Part of a small language model's weights: vocabulary 2423.
Each number is 128 + 32 x the weight over its row's rms, rounded and kept within 0 to 255. Layers, rows and columns count from 0. Numbers have three digits each. The size before them is the row's rms in percent of the matrix's.

# up: layer 5 MLP up, 512x128, rms 0.163, rows 314-360, columns 64-127
# down: layer 5 MLP down (transposed), 512x128, rms 0.137, rows 314-359, columns 64-127
up314 101:114170170120069115096153097181036114060081127054181218140142115135115150131124158096077159130102132159144208146151178158173110162100093116117157101096108141157111153147124141149176098105081116
down314 119:111144115151121123082148109178142121149123172150178116141143076150128153128167150095090097175098099136155161117156153074155120183126218167062232078112075130125098107094134161127122094107121117
up315 094:113120115170124105110151134214154154129084182077110176114111070134118107134119151098139126092103154116124181132119084122116159179108119161155149089142108130170177125170042151042117148108087136
down315 115:094108173116120105126096183147133149102096078138101149104113059139103163093163123151087105111151161108130105124187161104154072095115120097107130119198110076173122138141091122036202151131111155
up316 092:129071070134130152103147113122122097131114069113183113210125146084130217146165158131110146085100162147129133119124142098097071181176160110164125130163129151147098186157091132170220107104138191
down316 093:137195129133146178220139133110166081148215176181176178147122160127054138115085087096139141161145119101132093149114151199154190083125122121092094140125110088139168083092151145180106180112069139
up317 093:158097160144044137140201156119086137117138135098138111164164160121092152122137143144113086118126085214050107131131045148169128134179119155150117117119084114119107123127136163150147183109119167
down317 104:176087115121129143112096142149130148180175132154178115082071140144148114119141067091092134143152125137159148061169179163113122157128127077079119160086151168119105151123168081089164162137151097
up318 097:125137066131146050130131178096167154098136154180106111107187137123105137108122170064125136107145107123083082065111093068124095100091132151060121189131121072136153139144105085152144178107111152
down318 112:148110146202135168143107147144193115134124122095145100095157085113180118113134130136104113104154093144180165165128158165154169114119143132117100123136125096113115121106114078129171141137138146
up319 085:079096090161074137197113136091162139093127195183061117129155165147172174129181114161144136133152142110132102127080116066150152114127127115159178131101113162165135109130142104074142142162118137
down319 081:150165161131192095075110152139117150199119077078199123108102076097079092123124151063090121137121103141098178146145179126127116155105143117143126133152172080073120185143145108178115130098120105
up320 095:092127112140136113105116105154161121157096092073178126170153144099153096142138115165171159123104076108186123125195115134095135105123123127130100131105147170125136099081113119088178177133117198
down320 102:161126115130145148148087175122095077139177076123122125110079201081111112128117164138156184136130152105155146077120164075180195118141076142098130124135108116094188124176077114118119165120169126
up321 096:091080104196099087180125169146153116171183126117109077055130162142139172112170092103183099123133171125112136147134113147135056146124185124132157157112068139117126050108135161104137148120106149
down321 087:202145151138090185093079116080094101130122191123159157159145139122144075071108150102096154141115093158134109055154142116131129078112050179183122103117156130129116173138087155132131094145134103
up322 091:164141166116141139152200100074136100116116091167140111161126132058108155119142142063164118093126050143086123124121185137124097150122152193093088137124139149070119113082152154166172139124124143
down322 103:149144074095140098145037156144137131062121107097144140147145086161119111110130171152118056083103157162190130143084123096097099068147104127131157095161130090169159202117051143122155120104081120
up323 127:164121113113130118085110146120121132136136193169111115155078151177144154104120167138142143140144077144181182120118163131110136128143098104068113120125102085122133086135141158165116149104062146
down323 115:121084171112100107161183149128063124119163149065139106110055130102155103081081132118163097153073158156102163182123138116097146206122054149109153135168141179098140162100164165129148160103065151
up324 092:160164124174131146111146148099140074153162125098117110156060150110142125095145104160093117100114119069145044209145153131204100162119199133152163143099145131093196206091138158087131106092120118
down324 080:120123135109150138107142112138084167134119126150166125110170097169150142152131086161156121123189092150137142060076085084076148112155073100128070133126100161190079064175112116158136122169111142
up325 088:114064157137201122106096183092196127134132160095097147094151128145199133153118175055200162136144101144156205130108120093090205131153077090169179099076174120102110147155117125155135106198108139
down325 086:165236085126111142161141115123108107154109079110111088144104165148092118126152079194123102100087139123145068100085161120121096117109161108105114151127101150157048093088177117129092160091129146
up326 094:089093081148095141097089144092129123124118177095081160112112101191152165126103086112137133165072156106103138118073133146104126099122098185154135117083180106174147168083120124105083215122090131
down326 097:143057190149135093144130159145141166107153109112118139160116149083111117157165112137159115155103172153157144102177109165070141108105115149133114161161122125112147111105083143078162167113121069
up327 104:116162157133094097133110060123173166169131153086115068073137084092113107097148144138129101130087130085114148116135076123095138187197129094134148091186153202092125154141130069121169139170091122
down327 094:184091100099164133158113164129095106109121116195104161161137149157103134118117111089155131133163093142120152135125223137157107045103129159133124121100097096197108132150155180153083137062110159
up328 083:076153120078110060096102165116158102157137122152103098193099113136125161164134166159112129141147158105074110142134115099144101119178167163188110100083025119105111094125127139132133168129075078
down328 122:087136132153104146140123187155172181102121135080167162106079101161086161067182126120095113168172097077075190101136142117153164158190095138088115110119113086130137093101166131107140164136089116
up329 097:145143187132156134107113163138094113125135184117199154112146108129175103170158069140100124067183117139171103178192085130150116110074170090152177112177130138098132202159154118130100115126131153
down329 080:132118075095070141157146092119128108118122065121049133124095165124143135142136194144130150185106113120094169119082137171110152154155119143123097125109132136111108075101078164125162147143125100
up330 121:150099097147099208080126142103177121144113155117154122096166085081128119114079156120178139116098138147121078082131076117082118144144216143163183114172132128164077141108069134099115141106084111
down330 131:081133132078167107154076132143103145122146169068169091145125122121130155099087112159160120111092148117118109134148143097134096152207139067137114157163167115167038160111110128098069145121080127
up331 113:128184110149123118186144137093108158102118128162069105147138166109157094197171106047108138097120094140153142116124140109158138165108137124084160164173159118126149186155109164161163143158150129
down331 099:144122150102132119134103130149153119096084102100159148119105092118106118050092088173155107183147118159077119154159115159119080093106087138192141061129095135119070098145121050097113127105098157
up332 110:132134083133089087119124151157120184208080216115095117114037153118090145137114094139151119139097180138153142118141146194119146114159168149149112068119112117138144105101116134106142117111162106
down332 112:165141116123146127114106110166196140115122110146118178161157114170109190146136170182076110067207111140105091153096140162138110097145098103105144230117128087145102095138192146202101172142048122
up333 122:072130154131089106158179146140173172136143089112112150137112104119132137111151159095096157083135130103057146112158205168109116136095161129153123107161125173096058114132180144148112142094114081
down333 127:201107072160114160071119186109124165131089127082166119108174128092109132166183081123177143171155139098181105110131115102150154142155108127081152102111109153177163221141090107106128179135176085
up334 102:129144162141227089112151139115125149122129163167137131155168083129142152121120170098129122157162110083126171123112091142167116160193141172123100114127084103131105081081131123140137121149147094
down334 104:087131125185090175106185093149099107164194143100084121138151149131117139129118211128099109182134120094128118084135157147135100124195176097136118176149168162130118168160104160108126175094075097
up335 097:114131161122149181152183112146129174130133065125132165109121176154158134099158078084110076141079165101177166126128152126133084146175174077167144114139142139114093138124146223157139149144081096
down335 098:155111161118082138141129147142123148125115121174125049073195102098106135167147093105134125034127114074169111144111188184113106092146172167137127128161126078087098142137126072160179131129097145
up336 118:095107159092167100130080183170191073129128126127147135136115150131093185127123147176118113194079138160128152082132123127163160087148117130114124096102112125129140103136125127125117154075056157
down336 099:144152091163104175135187121086038156142143116124098130134134088151154099144084102111164133139166083130113118171117144095117086150129116116148134152160139133099162134120097115112119150152177074
up337 100:141072153112150158150189105142202147174136117150140158110164094132097090071129133099135133080113147134127091096088164077123119112148149115086116141109088143126161103116079113060123098168164088
down337 107:132107158043094105081079097112126155123130073100120110114161112109128163167134108083101148124161155102138145121172127147152159194135080155134115081140194176153136119134148086159178161120128141
up338 096:128164078165135152126131153069088165222090145117129111148099159146111131127140156126116106195146145097127100162091177150122105116144114084169123082101160134108070150111185110141135130076110154
down338 106:108119144110158111125117085097122121062166153152185084067174078125156115140170057070134120123132087111112161085100077072159182096176133105145151132130170130129132142120148108146169150089183215
up339 094:144070177136060144123103176155114135160115150116142145096113168087118118138135123133164084131152139124120137186138184100082132079150085117164086073104116097118157127170152160084137111116152137
down339 097:154161134219152157093157072135126103121122126131182163172140173142150133127111091102069113131149102118103127116128128147159126134154129167130135172200157133119096102074065138115093219148143138
up340 094:130106130173132180177166094078172132153162164146118070075128145073105087161127144154091164135090143119136132146117099126107110121154153148115140064104155079100117099105134124143143118168143129
down340 093:126166133146193094123129095112118049103175147120133164122159149134169061186081154076115153134155138142092113132112144075120159133127083168197105188094076126155109134133164085132150157140094157
up341 092:095094141120154099145118134142136150071184145082077130072155132081182162080139121123162187099135097101153173149166061101118192123150131132137138119158145147125129118192143107082133122184146136
down341 075:209158122092113163118111176142127074151055064167162136155114124141103126158154180144126096180184138148110068113112193143108058115147084165141105083085111127132155147076104146146117147119107152
up342 095:176078083128085111120133125165140164094110187113182071103165196201125184133131135098094075135162116141080137104107136147100164148124139178162162115047131142148138082086090150139104155066075106
down342 082:144152146107148112164115090153099134130157089058068159125119092103097045115120111140141154152106152143144137202163122093144079085102078091118123120213148157135140138157137095097146075164183166
up343 122:132183113094130163165170106167137228168065096092154125053097162086163112123147160126108158079151117092114115143186108163106103136130144157064062145105113096121145107121106109171098098093170114
down343 102:064113158175150107123093090102145031079152146141177120129109125150134095146101057117144160127089106163146118141149123108127135130157148134229107169126169141103118086110073135119138156132083151
up344 100:139092122100091096133144182073098106104117113125104159189151147188083177142193078133123121192153133084132131192131177086126100115112117100126157104100131108174158111095104129112106120094131131
down344 078:155175111182121194171122062135184159174122149147151108075122102085176146130066188166135132092091115152123096108138029161105132169165113141119116176122154115085099109138158101140156136136122128
up345 094:118092127126153105191112153115098143076100155139171140102160131157103118166172149031123111107128167127170132157171125115154116115094124067144130079147142149160160113075084188133088109149091141
down345 085:126127138128062130054166060108177080160073085125119119108050161117123148144087136150135148083060134173097123124143132128111147099093122158134174143129106133096125093128123153092125138144198138
up346 097:129102155110093092175109096164123148128144154096128178072120118127075124085114115058197121138090103149158114189168139126126126141122167078100131076076151162141136180120102144123105159165089102
down346 093:145158068071127137098093100138164110072062125191104129139200132114140134133135192157089107138159124117134099085087151162168166088116075157139170174111094119138127089144159165142167152118155127
up347 112:158097134170119130149091124113122151149082068171130098099043112130093064126145135059143138062118104198102177115145175155102105120182122097104157101176165127088097129200110143115128107153122119
down347 098:095105200133104125137131078130141074102157183075110176181135138133148149130159167133095155158175169047140083159186086139160148138088137119116108112099145146162147087107130112142151212130117192
up348 095:113144122092131132156209085174102090155151131113114103119136133122111154115104163127130104078172139142114145102142157124127090108085128145181161128183181090124111105171130162189080120157162120
down348 101:084074083103144126068116097056102131165067099151100108134159155121087153077111115124056174143154150103154127138136124106076114115174098181115065157153129091154152159121127069068125155172087177
up349 090:077116137206156142160135153152116122095081150173152123140175143136155126151155115125098048133113113147099095116164154114193167154126128141124128116113156112125201126066097169195134120099155152
down349 082:144148126083098130099128134128122123158160093073139230134086128151097171117099141176149157156124106142155155152088090107122107156118108121097100116154108122134044147171158120037106131178087078
up350 113:146100115137112121116132089093088162143083104130071165120150120115153173125139120121156144090174126095082123188148131131134083161153110061114033096143122117073163121152126098092155172151116115
down350 101:090145133128182162145089104070167087136109182066135094138132070127138074156133165134079083197088154143085122119118115136059071070111109102117153164119128108148092104144143138094079148091165104
up351 108:122154106104172120124144167125130100133117189062201140148099164116099166097082122143135097123142164148128125129168132213110098131090100078135132094138143126132178097147154106147193196187121088
down351 097:092102119128077110090063128122147106130127049130142095153122150137160082164117158155129155097101126131149075179132185134130124137122126184139185190133134175098143153129090105158064139101178162
up352 095:158136091141196057184083134083176153156115140169105085149128106091186144147121123145152141159088105134141126066109158092098143154164153140144112073149106158115130114090057119124170126155140075
down352 096:131088207111066177157131082125064130104114115125183156147073099167084068083112113095133126157161160082162106131118072112167086083077087147124123137131104134101156108130144104106162117170111130
up353 091:121216139150096102129170150092126138126106168142143068142135133071100119113176120110149181076160131125120186141132138098144087193100127102049110171125145114095141090132088157173181139094137114
down353 107:140137149095106123103108145135133117086079127153156191124110176120104118056125136074115152103170136117098131066159115136137112203128182085115140084093171202088155137112122071166136115119092152
up354 085:158175148126133127129137092094165095112099122095153120169150128165120125138133119197103181130094163101151199175124123136113144150156163068154106144108063078083132160080088132124135180142085133
down354 097:115047082101145187122147183088112173210167168105144190102173148088144114128114132145172189093132134121164104076149153135111165125114146121115139122125160136107121120176099122197185131179093078
up355 098:146171111097141178081123212139106111099125099125147119123106098086097194116161119148093145093155144135182150144160115105128103182140113137099117102107083118149216145113129123164147117148090105
down355 083:143108126102094104124124086126176108161145149139044121090176133158138048140105149138171135158084125150093081139121152140162107093145118092191130166147178144117119131066138160123086177070132136
up356 106:126075142113117122136110177109168093124137128082126122111188082128069159080138097110153108068128027061118130118145081134112151129171139176105132115152063122095159150099090117134112112114153072
down356 103:116150095141108141108181051116133169132162140184141096125111092155131153135129171151118153139169153218110097164147154136158073084177100133141216134091137102161077071123201090122112105112104191
up357 100:143074162126117118143163077153111090119140132108068130074209170095094157128156065123152117085119107086128150150127163118128097116109127127153107093120136170116133100114193144124140147161135074
down357 104:129093153169107136149152186097093160155138153122118148146128108148093134143134147145098091084110118167148080106129121146141125100125150159079109133167136130148082083128118124134090151104182145
up358 106:122191108098117114120117133130101176170168134108093149149148126174112123065123187154126160094135093143137163157116131072164136161191114064145155110144154130118094140121100151112149107100155055
down358 108:171084139132192128114075147123076161073164119128106137134133112143084126090123109128109189088122134152106137146063160125187111154117113130173134105106121119095091147160075133119092133108173087
up359 094:111104090128186132060183107119162163153151105065139138123144091088145117149093138122174078144117087160155156144179059202193125103077054078160142100112119130174144102077126145137122148142133133
down359 094:079135158123122131203105135104124096075152153134104063135126165138018096134134102123126134126141089111136148161083173099053177163104119128140151144125094156151135133123104057100146094120114135
up360 088:180139112070111110137145133147144099169107145118128130186138058134077170110116141122107075111095133061138119156097129136122152131141144161108129147103102130105134168117157121063136116139117146